config.yaml
n_head: 2
d_mlp: 256
positions: "rope"
init: "normal"
beta1: 0.95
final_lr_fraction: 0.02
steps: 5675
Each number is 500 + 40 x the weight over its row's rms, rounded and kept within 0 to 999. Layers, rows and columns count from 0. Numbers have three digits each. The size before them is the row's rms in percent of the matrix's.

# layer 5 MLP up, 256x64, rms 0.403, rows 103-209, columns 0-63
091:522489439494483491479477434471549504526490473498479529492490484548395470437479502468534517516545595501459525560476535535543447519512491495509540493558426489524487555626488447499505493548483444
104:528569443470509524412418457503583489535471468503483453474526497501516497530534495499529543455460441483538486571468493537461469532523449490431508471503491473547512570488486548443442494479524596
104:525428443508458572497501514522481552370490480576451452423501594464507529504562512499497450502505536476500520551469466450436521508493434480556486470526502533495492494541483474507445486511483509
050:465513511496458485568535467502476504505504584459418526516470485450487564517437500489575525394484502460517491492464573485555534535507462480451504454525491506524456582453548508474452436515546482
103:484522524502480447512522473508505488462510535460491539467446538519512534552530452490521463442560600461489530554473456473515534507527476510486473460646577581516507508514540490513463499547529440
080:433519532535525513545515412539493505497534497530529574567482467552478552406549520493537510484458504509535544529469594439501453453459513549534529504561511477451505555489485524514545571530519509
053:539515626576424498503532522499520487525445457521487564482507463446514528572576498436454590536431521516520580492520491513515498474485476529518502465483521524482531499533539534548507472462485474
091:476554529487494484504441538531525514494507495471462475505533484451470497528456480461496505520553550589559552489491415611500441509455546606496477477483456519572480501510462450508429523495510532
111:522532424526543453471571549482494512508489467460535517545428608489557499497528515502458462434501483493460547558483506515503481552517568575503507540542523521526495504563441562545516478541479555
085:509497551487487475584389458543494520537467560531451562452481522459484532564568480449537455448482514453512476469458513508501528531490464589488522577453506499476482521531520507441470502435509524
086:455504570510526518444469466510477488515481493583511482532535549528504521457459557503501457552461535440538460470494552508512437502441510496519517489539445487482482624450518586480452503475516584
094:480445553506487447503462518503476553539521455466455472519560525483536461510531501505531487490440441548474469545459435414547494451508513536573495443487471536523473451551591473538489489448575533
075:414487520531491498498456464458431531557476513484479511512464492408488503490545540497510496499485538555493431526490547576527489411425492524602420495509537468526492490499477545514435482492516449
111:526519450522424488522488419466514467505417541473427452484542545533545542492488468450414455500480604484526480506488485452471438443483455558496521462510480507490516548459506551550534495495533485
090:460516524477541527515501526467445554632513490573510584484521539536528436469512457539563499470538565520414484505475508501554562495512499550529516482491477482457459506456515544488515456487473566
113:448502510491521549589514514515556504430476472539471474482456504476580517437517455533521430512503459538534530462461475440542547528571444507494451469535529490523496458503487602468555495494562544
099:504433522480523547489514533521506440511495552533527476549502555484437585508507464503481528561596510567446403510506492426534498442538467474469487429479568514497500528555535477517499512477492552
102:423486461462525470502489467516524552613488415504526460437517600460485495521510457527571517529508445503539515519512541456482495470441582476488497465509540438508533468482556495519461511476551527
108:485499497468485500565551475541373567453573517560562516490553508496545462455462551465523534475512498444492465501474445473472439472467466558449486492454512504510511536515494461429570517477507520
104:477509478493524405531440484443557438509440457556430512534513574485499490575512539484543469485528517500455480492487433477481509460518450516522493504464411522466473442526507451549441487569478535
101:543529434465513481497463444582539497501504527637470536453544574467572489414494504485505452512471565515514479518465455513454481501488534508478520527529476516474508442470563441532515507507546509
095:476533521556560401449393480487521489435537507538524529522541508488476479408534543493488482525537480475560423535485526530456477509493544531518438510557483481481457489550463488540419478522506503
097:558521457447476555503527542605467562498470482413475495501495463512479471485475497491450474511519510508555486554462520560557509492474449390542562478476496535545428474503532457469484458539468506
109:542551471473517485543480555451497526501442463439415516444532495477498469548467521475422520488565513489460516525469535504542491524616488483557481495508488602516425430514490481527507505470510454
097:465543479489440517524605572481518533471589554472481469514523500503485474474522505518585479543493468455513548445512489560513474496563495513494434500544450467524473465436554550494479560471516572
078:499532542506541487483476525539446561517480478513459596534480461441550478486503471545552481566483536480422546522571443447485509468507508482553450446439550450506490481486461561551531514483475570
116:489498450484535518518524554464468502476434480517485497418541546521433555515421503461539512521525463514475508525514516477463457483493454533478484594545413416581515539548528454461512441472511520
078:503505485537470513529424525492524434481438439507533507475602464469488506503567483518544476623501525541446553477457565539460524546560453501542504464533527526499507510487511479495488475453422499
098:509556451499503494453441525508517498538495503488563562553485502463546423562522552500450539518521423478550513484503515512524491480495515556539577517504443532499470589489502547536517419447440567
106:559496420499486476548442518544566470482519469506492521454499479460445506493545537528451453446546461526514525513529466503569500521517493466581484590591499527440501577568502545480508508448515493
103:548465466388481512476477482473550601430524502532471473475431555478500489501546538562455487455525523506502481563499510508479449570499520550482519497506560497559539504482487423466454429500485495
082:513617513446495441493452494530536451517501548462489499519549513455427561528458478453485516491463568447474487487467504424512465529535473504423495574463488559525536453511482465560530512471518545
096:537473484467386581489477531551533527558516434467415513576491504479497556563486521509517471498539452530533521542486497576444508514411485504510472471496560467551478529496480550474488479473526517
095:547403493456530541495502484449438446481533442470470531613523600480476467451504511466524456503548478477542462517445485492454457487467509517538443535466511524555518469493530519480432468509485460
108:487541444493464444554562456515429522471580542487456424500475509497503476544495558503463451476504473545496476524494534525548534525528534478506476556552568555495443443508488478511443562431548552
128:512496548444497542554575524563492533541528491450525572441476430475506516554502479472453486511483560444442470502495530487516512479585447559563516436482534511498502488464450443549469481576495503
105:509543404480471475501467435495485510458484559508486436485496566506454510469483500489549483521470548548561501471488483443503534410485495482464489562590509448539545398509546472546508504490459546
083:476542440517503593531516520563495552474496523461507527529495576556488474492449460477498573517531478483476550530510591564474548481499545469492501549458467520560441569501496486518431519498536574
093:481490471463511533525475498484573518540493508451533459489442489570503556438520540461473509495517456503483484534489507508574483492538555457366518525539511525447415553562516453505479551518553538
092:548478521483442505475536467551508567580428536542512506465500443425497493545457528494536503467589533550519537557517415472452513526464475558515477487551507485495415457452491534495505508467469463
097:461534465471562486557515518508394491510465513457490499513475488523505460469547590399446491568503458571491447516483531465550474455513545491524444557547500493528472538556531486480496482524505429
085:458525451512528518501480467555466487492539482428472528504518470509457518530531497468487463532511515469524544479499471510513503456459535416554506570520491469505584429514574563409478400444466543
116:537495537477497461553468481496520459495504515545456454408473577495496420534498457508517468477589520535545495459501477490502459466424539493468529518592503518493499446531419459488533470476408510
080:496473527459491420506554571459494530526538471494511516507520534446468524565542499490508547443503577565531525589489479457473527553454556519491431521469550522476534545533571535510518517454575511
106:481497480478507424537531479478561421448497526498438494550499511451511490440563479508538579543465467484513536478509443504555509520483515507502406547533510492503454587573513532556497463475422512
103:549470439473559503488488484449546487516543518429483501420515582488509529529520452492569559529487487477483494473600472484565493526534537513529467440521462527502528562519420446560516487492534551
105:418515571534478463532495470512509493581504449421530488561497503498486471466517498455554541487574479465479530464493462525459518496487557477393528490517564544523449519495448438532488437559492484
125:478519448481516454500480546586529456541418553471499559485436478576480477458457466472463515467521537460534451528482528448448484506421526506552533488472540437519468468453466447501518452534547542
099:578484545517462421526548531499470519527479539486444462545444484496511434520553511439512499416502464543468481486520496538520473492537633557541527485509558457535447518496472466438486476501486488
121:526435523490493515548492432593482493442562485467465512501503523529473515475502473523462468501502525503492501477451516540475435508515535554540428455564507515464506519516547438500364532554576489
110:565445422386492516473533501544545518538454566477496530443520508493525461461493496459449489506459522487470443576535489429510498547537513481473520483469518477572428498493466525540496476447546553
084:480498466491447470527475493416490459535484529518498542558426534487504482556522561474484533576552488489475456503471456443482442467478453413448484488477464506462495510449414506579566525498539535
128:571512517504523511532460464503466507446487454548512487449569523489470477518548422437492484535499485440506484507498504443542486521479469464495420482521510504545500394539554542558382470456506523
081:529461455489397461460498485536513585421584471541502500461408520525501524446517514470492516486476561476490488479505487430540470440510423481506445422469491508538514519517484442543516526489472492
095:470464502487515471525553489511523494468483529525527452521455572511528506474447451527408494497519410601493536505504430517537465530500479519475520553564483448568485543434465502582483511458453537
082:434504502504463545484479497500458477484453555528471512506562442502555519522547391495525542569565506496428463557465533475532513447466492535517492538540490520525509567511421482467488584472488559
099:488475478494512524569486445457593468501462450530485429527429518536502477507534483461496583497587497450481505460504459549542460527519479455525603500493493571459535493526521485527420462481507502
085:505435473536498540572492460516537509506450474470452454443572496512525575468561494462458574469478527522575469512497536551534499431526462420518498597523534525474468453548487519478459482489483503
096:600519445527402493502456455539475413430503400454509473492551520416489507517501542544450513487505509537545527551515517557537494493525510499504485518567502517478453475475509460550474495517551518
099:497527519455518411541512514523496519474473492488498539478474446490470447528506495455580525476411547543443453530380518543479537603448505458561529474512557499500485501511511541514522537503479542
102:437505550472537477564535603523482490527534553465542480506530520456507441455501588524580417481567449479476492494551489492441475543474448489496482497463490543467486504500478478479493484447414502
107:489488425467548479517542574555481523492509515549534487532506531505459475460496451504438440513473480404445462552542480492535523498553503476543535534447477462483473503494446451474451425522573579
100:518494458504499431520406540557534462564479525555478471503499533499539447541492498510543472479549521553534435442501491550516525444589465484512450451485569535557475436542462565510500493522484529
087:507478446497461503537461474482562517497472552513448484494463503440465487452475513508501550522522523465517418469517502416519573470564523475505500436475520503447444597471559597543470537545512518
112:495413465444498479579493480555570511527483541534538483497481492481515509449529497423533444498492452530586461588473482476471498452529480552537450450490468514534523481431461529450557511541542515
105:571508498471546458541505536563485538479504553526476510472556522549453423466426511524458464510509555471503488503513489493521505507492490414503455640527490501442475540477469429552469479458520512
096:451482574513472505539467449500483546469511510498526490453391524441469411467455526435551525480499526500468516486510526425454485572499497506553424488517517566506494468561446501511519526562547491
099:401482560513498527502492486526451502470507530543590560495374500564527503488512484481533509504555508506471565507553502533561457475441479505493511441463498523473548538494504494567544448472524558
102:474534544537503443531505533534472480559501394486529433535594483456538461513391492545478499572535490535518450504484460480500509450449502499531555529539556481554459467500493488508511506515456558
104:530524504490512464499494534448533495538490557465547449436481484519488450414532455449491566537474470493550588553558554556474504479491495491505494549460576490463412509503511448503555519535496569
089:514486466438441496504569530518423504503488417412436489493486486536513510550552505475523452532516517534510451463486507492579489567511438521595481500535512471505485523552467427466473472495455441
101:483498489516397536493507452581522506526487524477538522476445485463511420458532499499433460393432436569470430489528485454473454450447516493474488522507516527554510518468533527564486512492514520
102:498510511496486453562516461556549517501417511498438521515471461413473496523475476548459553543540555512507465573456496529558473587458472533515507512475547559554571502545479498546498497419491480
095:479503481505568508475435478426496443457496526466519504516524504579509467450545520510597472460458501492540445496535563545513446520439436558507486466529473564481560495504546473437470499547466554
111:444502526487555504537475516532429514507493474550515588537480465513532503389525515519512532525493459539485529537546535480595491466498524491578473481515494499504468499478540535473557574490488619
145:539440536439495466579526487575441573588475508417496465492529460491536455456519440449490509484524492465516502521466472506564420498564488512533466490491534545479543446476498490443525512457486468
115:496536428480490428484497564507563524435475507458500454518507531509461509465508453514515510549592508458438462588478522482480501526522428578538532536493480463450491476480464512461485452498589556
096:407534475425502510516501541478512512504493399496514547506504446477434502473542495471474541489538528501520583536439509454499478561537495547559503469524485517518517415589518453528435495463544474
101:506511399482567451521455558521562509543442491505498503578502532519453455473460570480539512501533495529429529446513535441430473568538464518468489501464485530474514571501489513538511513552526566
087:530523493500398525496549531523567563513491422530509515505535484474519450574574459474519524528548554453506519526503519543525537434489524433567492477497578554508515490481565455574509521489488487
094:422494493494429519591468471561424524500548505603497548515509555461514520480495489493497466484535430501522512515481453485557467497458541469448426435534502513479449480504492513537533539439554462
110:469497442509512514528491558486624481532518515497540529527532535519495515403462481451561508501479560478528453545527419449407456509479496522505520461576516498550477516531497519452558492492550526
094:415489499442511474493531554504479507446417468482514563478453518478579484476438460512553531546488514504506525520525512449588429532424540476489484477530553533465444486453561486479490519528502565
098:471533509519479456543458508528470528544520554534518552526525520500434430569543493491487482578480524495447558449541486492467507453423528462534482462480518511495466416500479565511530532549460609
088:516531499547519496467454463536487561495416468487513460516517527524510480508577427532470486508492550523448452492491494462482452516512507511552501529569565409520571497471566505492395494508585497
107:618497484464455446511409537477471471519452477544432452500431434487466528490536472469437502468502503541486553529529508507560460467507464494516511587557486523532457491442522476483550515457489506
099:523409508443534530534518497476547557456487473415511505482497454496487522505506565557547478560560540501421519473508574440554516520472466435485503463523518473445525506478554492494529413509445490
106:550522456434525475566544587468549461418570504553489521438516452437544495457522559503509469483470537529499443538491510480550494497528500466483455471447526554524508472533574469468490495574485514
116:511490460487545535511509489520566492561443510483528472427575472446454457453488478497481445484533489445481418541494509465566545494477486460508481432456521457504511390560508505455464441463465488
090:542478500474448537479467529576537482405477474466504512568532512518555465547518492548519449497499541533542540484460449588487530498532498525520428491498412459503496561573550474516438461515472522
100:502422586460473488501567473511508571505530518491536565503532468577518524491520470457527532471500491483541432606442423533394493444500533483502511496505526526493506468473467485442480497477487538
126:498494480479454476524519503549483583491491534513528471521479497454580483502542469501398460446476510480568506566399571512531453529519515525512449531488520491477553483479409460551500462566492524
092:529583424434401520486445477503410560525490524516516489525484443539531519493483557478477526526520472432514506534484527492498531409558519520486494436490519540515488522488523545573547523544517547
080:477512542488527503549502526538454517615482570513503446535498493467505474498462482532491398492478442501566524444434538600481540496485433486481471509555476477464523493484484512489453466410491497
115:572508527496515449539527423495446484506490494533515484485503505484519430464529423502502513523563571455481458504491528482523515500535400547446498440481535468515443504601579471488456534452463515
080:477509535500435548546505459450492468511452513528501433492515423583417469570533491434567522546534455551461484396465518496521501445556487539505521498519501549506492471472462546457516503465486485
103:516479493461448520510519562505496552431539506533476525463447577469515476439545496484537463470482512493497539525403476517445480502475496546542456548506465600520502526531540585472403511466531492
103:498491434529525448503490500513532530522498535529427455497499558447453501521500532492530554457435452515621502540490453547482460465546481550532519489491531561478461499440552418558490501459537549
101:500547376523436511508527488513487435557535573497489484546471526541482513508547506562476491549466500460549469490469530454493429552506504535523533509587530450550504513505513487539555481452536576
099:540468492465453483494504537499512529523530405469539532460447492523453442501474455472475523545453461439441487536451485491479527411544581453503495404528562518533503487494504556439529481541495548
094:466584466501451447533520485424489443460504543589517519525540462448514583513499441498522530474578511506505502563508561470537502481507527429512531495521549501510519494474577449500582527471480535
107:430556430558465495556504505540545516497517484509498492478508501472475521603494492524518558449521501535566416474590480436510507547488479515509423489489465523501452480544522476459494502397533517
090:436443513541472528515541501531468481513535520469432542576479395508444467490536475538527492433484492602507517488493486514551443537499500486498501473534462526401516440546503522526528524507502581
107:478448498457459471510538532532493564496428559512513506432490539457493456483464478527537456459520573477518439521518522561484417515522466525478503490530555570467390480546495485515492477483524409
090:435531485482499503486522475479523553500522478552554548595481437480496435493457499483523546502469506553537563428471471471541497472510526585525502586528524586503561558515516469467501504537562529
100:538493460449472532491385553519491528437519464539397517402524461513575467525470510514455507472467518541485517509459537589490479527511471506528524530524570453525521472521498511498469430492493533
120:504471487442475429543555534484565445456532435532544539476508497450505475511528536604519504474512493490503527509477487506523519506532413522515469471455585531445473429561533452475478497412511519
# layer 5 MLP down (transposed), 256x64, rms 0.202, rows 103-209, columns 0-63
110:514582514462476475514526485545461518532535528525478499520480462497550476551499532489468492532485392509495454418521535491513531445509528491547436508437528550458477473415527564554494519486497388
102:520608559509557517540487535560481481458523480440520569485492510493502419492567559548513516485517497526461533523482559471553554492599455451476475502473546522451488462454497532528475491483512565
092:542466479413511482521538502463510508476503468501537520534495434510520486486482566453494595520567501463544442478493519582455531489468507561493469588474461439522470543514478467494447411486497437
057:519484526451507449505477416549518534500392552425466543513485524490476517497465449479579562446490481494485527512423580511537483530551513492474430530482509505555481495496492493467460492489530408
126:475450509525511483294494487531494543547541524477499528542482479494455481439484529537494461447517537500494518527422535477512574496499454505485479471493519507451507534452488511496497541540469476
087:608489465503560509446509436538559504494476485501446486455513529483521449576452536546478486484471518491507490462500530462500538513492487521462508513413465501496443461490523481403507450436487604
055:445438418466521495524550478517507491457524496503463545471466510588517490414526511550487526468518517545493463557515466459477465540484483464464528479557564528570484440431561431502471557510547489
101:570495559555521460528460457501529506493595491499520528554501493484519456526547458507474526508487527460575492531501486554534517461500539457511517561376431470476485530525479476527491565477469410
093:493492535518491539476542519531474497510467521464548555510523559471458472451490535538526545484414513512471508452456481503488567442474446467441504471508409512486524547558520542572400519495432557
087:401470459482497512506487440454399492487517549520504457496531509514558445500564475497429446457485479468574404453541532506507488469507467507508523519446479496474460473513448461500498472588546486
092:459506551468513470561476514481466528542495445491530485512512514500500486495545533471489516537565506421457488456512466447518500519491501515500476473480565507505511389508473497453508511528482315
092:492481562560537552404501507504478470436476543523526521526566464501520468505540489516462536523414571457510492517538527512459403503461543500493558507490437451493494529498482502492435555514466417
076:463460506489575487569511493527582499462419447500502477543469504474534530520483446488536531524537484485498491483534463504501507518537487492464573489426476445537503486484510480469530419615463402
121:469486493496531499512502465484529493562495476505442507528487493528420529466511470510522525482444509496520471547424492509516542556511459520484480490630515435514496566560583472492522494552489374
094:486467493475475522527454516469475545486519504547540502537551500428481499539564487451504555525424440535518544497524449533537404510495408469473442489584436483496456504534508505515504494510462406
111:475466488537476475432504503515457464548533454542545519475540495479388491342502495465554493501530492500507536491514497479493501513520480476466463460511515529419503519521494440495433509524455413
083:477440594528491563399494477477432410519546537508502489530547520508499524455539527524469467537453503481523492472440493547478433473463547471517532487501502447516541572561472529480422499493521480
092:482506503492573515499506516511490551525470438500497475501495491575498559470510500491482454492483565432499420509503537418453439493466502527476526496484469506503503561463509527471497541535487324
111:545437527463518548435569487529491482517442490519530509558497436519541532424502518551533520503500537484491472543552469469535466435453497539435460534402515522517497545532575502461478571515542471
117:570473542483482561495504476473496532472512469487526521461507426566471545550581455420501506486417459503549499574525481438502494516432579485519473540485512472482509546476545472476491509516467592
085:445459509529495486448500517489553518558501474588438468497505532442444458496508446427491523493507512508475512507546572481551540490483441521562496516513443517488544507462436522453579479462460398
097:495506485449441570565540560489493488538454489547476487499465486456504512552474455498542523482493509519474576464461452490553561420524488469547471493482459510470492411499495499515580495479448389
090:472477502458466478456479567468481426479570477560545497572465578471500509519539596552562554540459453518511475479480576508481565493488493496473526461516511517483550524541546522509464516469452565
093:498492547556550522469533450493600413492543531483533552520549465485531554499537488576539526526483401515511544505518491444479500516516505526487582416496510501551466494518532560520480542513497559
098:511469568493441469436488515465545444482537563441509487515499503539509432528598483458485514487525469457543527490505469494469551539565475505436602452524430544513515463513484530529523458525456451
079:480497508476519476505482513567450510550456479472427489538479491517502506526453457514506488510479473456511529550512484512490423542453504491541529483648474463488504503537472502609500428469534407
100:434532464563519488509542548508521479467518467507475445461531493483521518476519464503480434421541512591516504502520549509549436496540486420496500430494448492483501525393547533428475471464511439
071:562488424462501548464551496474464462493469537510517537526463524489497487507513527456510494494469500446548501604420482508468481499443536536483545496517487512491500510460502525505457580561628419
110:464532473478520542618528440496497521470531473494432495468462514522465498479574485507515457468517558494487466536463475443477521536490496508476469508465606522474521351471522496451491525524501513
099:465533466526534532507540535511615532464539477509511502427468526482463545438515581491489474509435490456537493457498595521418478511540508446502517488531421498520503458488493455507526543462504421
116:475475486433527508357471550496506564533475443512497506484518476580610552539459517544486564520507483522564527542519527506515456532495482544489515524537483520532468504484522488457470487579527493
079:497517544498511487497485557474451539479578480480506441545547414518510565475544533459514537463488451422563507527541509544481513399513513500586466443467500500513433492486495521551525467461499563
089:457469528510512455502455556502494486474591615439550496541508480441502506500528486477556507571498533418519487482512477486523409510469522534560439523483513589531467504524468472510503435491485472
096:420541488507443476524459501531454526481424472473556482443527473495473573470576511529511556502449473524454523479530430479441544556545494507415515494444464472464469506538506477542527478505463420
120:506410454540490514556494473536436500510483471505455509459484485566456537481494538518415483477430484578489514518547536546557543505481541470476504403507504477486551520472535506513476523509509620
122:465481469490530570517508472411539487442467499494504488490443471522516492487493508480541533536476524439527495538447556528496513501533530454527450461592476513559466476491568453572421527474495610
116:524469525444511506451470489497475517553487572461499540557492467490509561545465520589517472563432531442544453530485450469443533572451516539508498522531532418544494533521476416491481444473501479
092:462513514492450469416535421466418507536485544463475528504471487512581456525468518505457519521511553522575466411441503496573573497491516508460432424454507508492520520494528463482484449517515479
087:475515522443509492483510478503464501440483484454558504500520466419507542536552478483517393477435502526414490494484567465504545496501583484525444475449436426535550495466526539532441494524499546
079:505483487583519493412511492495499492430496543578562470504470512486478439461616530499499436499445498484474509480526534458441530513535499503468508503489470426469508578505487483518459493538473399
092:489453534538455497488496495440555499457526546453532475491517508506490530463518475583495528477518548414489512470493484527486443557558485546430553423458505531509570396461480572489510455490498541
093:435530483469507506486486421437505511554486433557509561543482508520453497539487451458475526510467517559547494553517576552468484533537509506437494487532505504510530439498418498542532499520582403
123:479501488501536471377432475576540509507468526574508546529500483515495566483466448479573525514539472506466541504494507505440493469441507506450493459571461493485531559537547506543524570518438541
076:448455497552518545515522466470464485515488518521511530506487502558579551526553545468481461467434497456494545454531582472472436507475480477460535390485516489552515533545552494562488596470513487
097:485509518443577507526440470493495520466439559603473532473479494479499425494531522450504488477534512533506485537491556417540498452542493531568592506459503516523491562511477515494469410531490444
086:401542563509510555453501501474485456487534493465534499467508483497579507437538502518554468501460551431491525427525531575504496494556541466511548446477462487483512566515521446540503484491479396
100:568469453479521507424507495553532537481465555557503519414517473562564502568475487516503454512456450501550529504538507460567494483548460536580508480512514537493518489450568546467546553447518459
130:518585490501523528511508482494540430490479518479465544515536514535532567559520531461515481559525578478511488543474566560537549486520503459508452456476567487458497483448530539414445507490545600
085:408442486570469511498521514499519434505581556632526473531503562547480522518488527525493517543450542501555512472536532513524456543523587467510536522497511461506499483499530458487525550558509469
113:519493450550589488495525511488461479512468475491508479479510531570513504532535572559516493563556446418443496505524523463500580479549476443529482519577475447580449495474481517518559509490503429
126:484442419555501538475518557403543484540553595495503496505486517491512485518522477531534541478503469484476513484481463478480520492511488551465517510529482444465510350504527476495448548526417485
087:521535470483551503535491507535477411531556491488502501554498517450438523535479547478471458464491547456560511473532576485493559536440527496498517487518488504489544533570556514487402396460440478
134:502498523531513453459541488481478531471441523512568538506508517492436527470511557542574526531450483579516524490508439500525506497467425423586486522507488541520473541498525420584492488548563443
088:488508531529539458485511507476434419643454485542513498515523463494447453541495492490541532531549454485527530483485506507520571519517485486468547511535514496446522431513490525454597441521495429
093:475483559528533433559541510478489410545464493513506458523497494537492486529526505519493463488554448445549481430497517549481436507486555491566475560553494586480518497474424492532472423446450479
076:467494524492520560390457530456453416514475538505520556537589509484539559505504503514566523541560508494427499504447554471508542501431529463442509502465513555495491568495484482474470517455512459
100:516512533527531450548496444414527486551429499541536479546493473491471577455536456490495496574477493511465444518468527465528490501499506475525583536496546496520482527521494503532457441527552637
092:520445495517523546508480440521457498498534438493495592588436526540485575470462481517511495499504495539572512526495475489574521489532444526516520535383531470543503548545469523516504566561506523
098:488477560604475398480526520451418513514526504582524548532509478505490527536541526508511502487467463494460518488554541482558474432491500512513468465566509453487491532530496502525448604452549482
099:505527475506501522482501584421485527511487455491515553538522527506504546503503451503556462535534517521420396437535459496501502445406493480552519514506436518443545501479460453430463568487531491
111:537491418471531478557456518537450416480501482548405519414479510531497476565421518496482490489493493524528471558512513508551485561512528505521539606443540496463492436502491519484487479470528458
107:514477479547520488457512516439484564498512567520525531526547530452475521438477463523428519444558467483460512488528468522494511545462448532518569528514561421515490376475541497589473514505505498
109:503540480547551461505533545460535490546528532473451535462473465592514473536507480532497430495555571464466464449472485532487495619486478484434439518521489545482471494456532533508480418526524553
089:554477508479549489451530477572380520461463462554484519457491521545559495565533537515474449465469543521503461531452545492485500552457526586492506459549517501459543559455477504515460503535532440
132:478492462535512475480497443524443514474530490573498553430471499571493481422511502472538483484521506511477473511511475528533520504505530503508428504509408541515519450507483431460470557544431364
114:524469478554464474474515444502519507487519528491513589469476534542525560453478522533479561503529536471441479502507487511498520464533500564553451447472472504469515491400500547509591490464532628
107:410504508504546454405455485471528510493505523499516468502556513479532531492514449476483539533484516530511474430518515500479460464486507508447485496522493466496487456489460526511524491482531299
093:491524567490558507370436503480507468513495569560496501499536481448529531532516497537528459537449552468526475468519488450507543516476549492525493519472508522465490574517508567531518487485529371
095:528532480475518519395491517497576477428546438499508521585498509504471480477456527457566413454540545471474482521427467474500467416470495481504447520470446494510549544464476536531465502465534489
101:463506471392550565520476495512431521549512533529520557484505508537548476497449464487491511484498489459522567567475507487456489498485572498529452485449443540560476462532479392455475521488474574
089:575551585493513520513451451565469469455428523534518526579494500544497467492472485552503528484432438519480553543495539518475508489511574479431602498480460506495435477506528521557484487506492540
098:487473512506409442554485513463459514532561550487531428539536526506475530559529589512518509552451532493522500465523515481464501439455572482413451486451525539483501583549487462480506547461502492
096:534522550515521525499483516482506456450428521479443555491494542492515509478470503480482462564452502423557492495500520519560493513491536485536635516524470503453458585491473561486466547506523603
086:509505576494436508465527514416503521491525552450497506528559527521517536519498577535523506498481524516473511497553551560466482487474496461498498499457469473455514541501486576584556540471474358
103:482512567522545488486445478472522466501370522488476489542501507534519511631537503514533489495474473493491518519557494469521479476453522495471522486503483497485510568503515577519473502484487648
144:470440498450533490518541492530440512515480519483568510490467524582560462418458513461496491484463504535557494522495506538590495461543485532523463486524406542518490436490510451486544512500482382
110:576500478557567530424506566471488585486480512566474491532515513506422505437517544475511460490514525508512511542507523523560504557564463462548516543470562506495520504466487472522499517527500626
102:376469475593534458508459448492523463578490488456554463480474560511513531506469497491556453453488550439516443495477461524461526461450460458441540482479503521507490539502477507506543513508455427
107:465453491455478526443513562494524520474503435539505512509517436522609588491509471545538450542535429513585505565494443489541451462491514522479524515522490532493512437541557442466496500503443484
078:491441466519524421392493477479371506512492463474440414522473497513488533472560501545463498521479505544498469512500451464501476527503488553430574480520474448524530485494519541516522553520505443
107:506530482458531510464478526531602474463512497470526542487503507498495508491470526457492582542517502537530483496481503494454466510500483532531618532494468541487476506511523511450500490525510312
133:503471441481459455462449492505459485527473520560431472454550565571462484483434534450497460550535516460535501541522471536498564499487534518558470506531533497491443483622503509548559542496467471
093:473486583473503432476504515448538449523470531511502460577481530485491508500522492575582496527466493493545514505517485515477490528432520476489567516511509492459472564542492500519456510469467335
097:498465505439490514471582543458505463504494465451468550557528527502516467391527453588489473570540581455557493535458452536519495513496490530575463501558472502504500487451505432483500471523515534
083:453485557504489486511459542601483523456523519428567575507508466561451466482452432525514568479483586508509530482513493519499463462495491465558477494442423476448494517452477458530546493490445523
084:484461579512481490440466485427541449489541462525539483543481430495467571493460539534479493441503476501487542484470516568480549554457536497400576507493532423494504512451468530485477503531540563
103:562493523457514473501546424437483492481479553528496500591496530461500503537541560547536480553443524483501491507488556475536460473501521496499513505563496492494499450479528520491517470493515320
108:447523536526463498509534552481568509472478549479537539508467513418534529479565514540527540511551456568559500593522502463503519518475493516532519489509608551533482496461456566475427565497486485
121:484501458587505480462493529429500487552421503501504431500548495520503488564467507501457544499471494445458446547469538527497514541513485533509538520484511441533519433520493516452512452451585375
112:510497500476503488621480523545579458544485523484472510510520527494468501532550499491496557548500478504473495501484542521513480514565504520560471481451406496461436519473524530468500527502503340
098:497518468527545474524479490497499475480525486503423462549509522514495579487582542497502483528496541523451499449539468482465495514503513557522452492457434442504564492612530467613443499554518449
117:517455484533467483517514530478583544432507480546439479539491566504572532508574459471462488461493519496451545578506522521498513523542508507567469557456511499488527457474414602463493507542548500
090:472513500434522494473493544535541528480552467516598457476527471467532504515529499441429484491481536486513476510544514492540479537433494533543464530502393482445490613485525481464428437528524458
085:536501498563506492533437492499531518498475540438516472518455454515531507486512526448526499518482540470558452536502482446468515505554508576482532510440521512494506618528484487500463551612471391
099:472511481560521495464453517476525548523561530509560542504490511500530509462515502438498531526523562501489455474521492536402553494482604456423502521520379482514512513491482439518505474530438436
077:536488517504511506454460555464551463452511553521548450502509419514434505387494471541553566519513546492491474488486570519453529523460507544493534541459515488506519553476518506460413555468554445
096:471531460466492485562466460504556472468558495537553572521550470524499485447476543474497632488533506503509437434553478511510483462495541469509538504454539465500450455501533581546503524516518423
094:558529509478451467520474441518484485475469503541522506532409450499464508503514442451422526548470505487545422568476496554469459421456481519427492548520508525489467419504584519526521513511456521
110:486425585518486484465485459526489588525534468518535573500479505474553498463454511435554523492523543558440522525498503533522546412462489516522443513490502523447475588517472462460504531506478418
108:468505497522524573519503428530507511529427499552461485508516568446550514480538563505560480463501496518549501489580490506468457616539509518522537529515470502524446550478486498580422459494505562
087:481496503455510538403454467479498465519494464498506548555528495479526524493446497434538555443487473441536496536487539511456469487500579494480503512426505459457496616515498541484505500483533378
107:496504488489537527472484494495462502435515557474532499477517506520489449515464466539468415508487622437516431471489479479539513482535521494449533491520508529470502540457447455526448466578512630
084:524518523522504528385466507489557489529509570475496536536506462504503507480477434489526510479465530486516477485479475451442416514472492468444548469512423529457491606541513565492506436573460462
103:510515484511499499474501403513497463467558507560461542568530453507506478446445511479478538534521531520525530474483556502555481499440500511530495518490507457542525429420484480499601589481514401
083:456485514539506525344481527407514451502519527551513577526494572539445514468432575547516476527493488506474504453525490505469517535475535538494487578495530509549502524532492511523484481503523449
104:477495492432574481496498489483514483493544550423494480551466506531460508527516477571497526506493410568560535569587524481540480514503485522532503526505482484513474472570539527473488561517568606
159:480517526478499469570491523468515485456539495491546521525488507476513495479526494549526486492511489511518493488504487480500487497484482488495483503470525502480512468525465489471483527494478235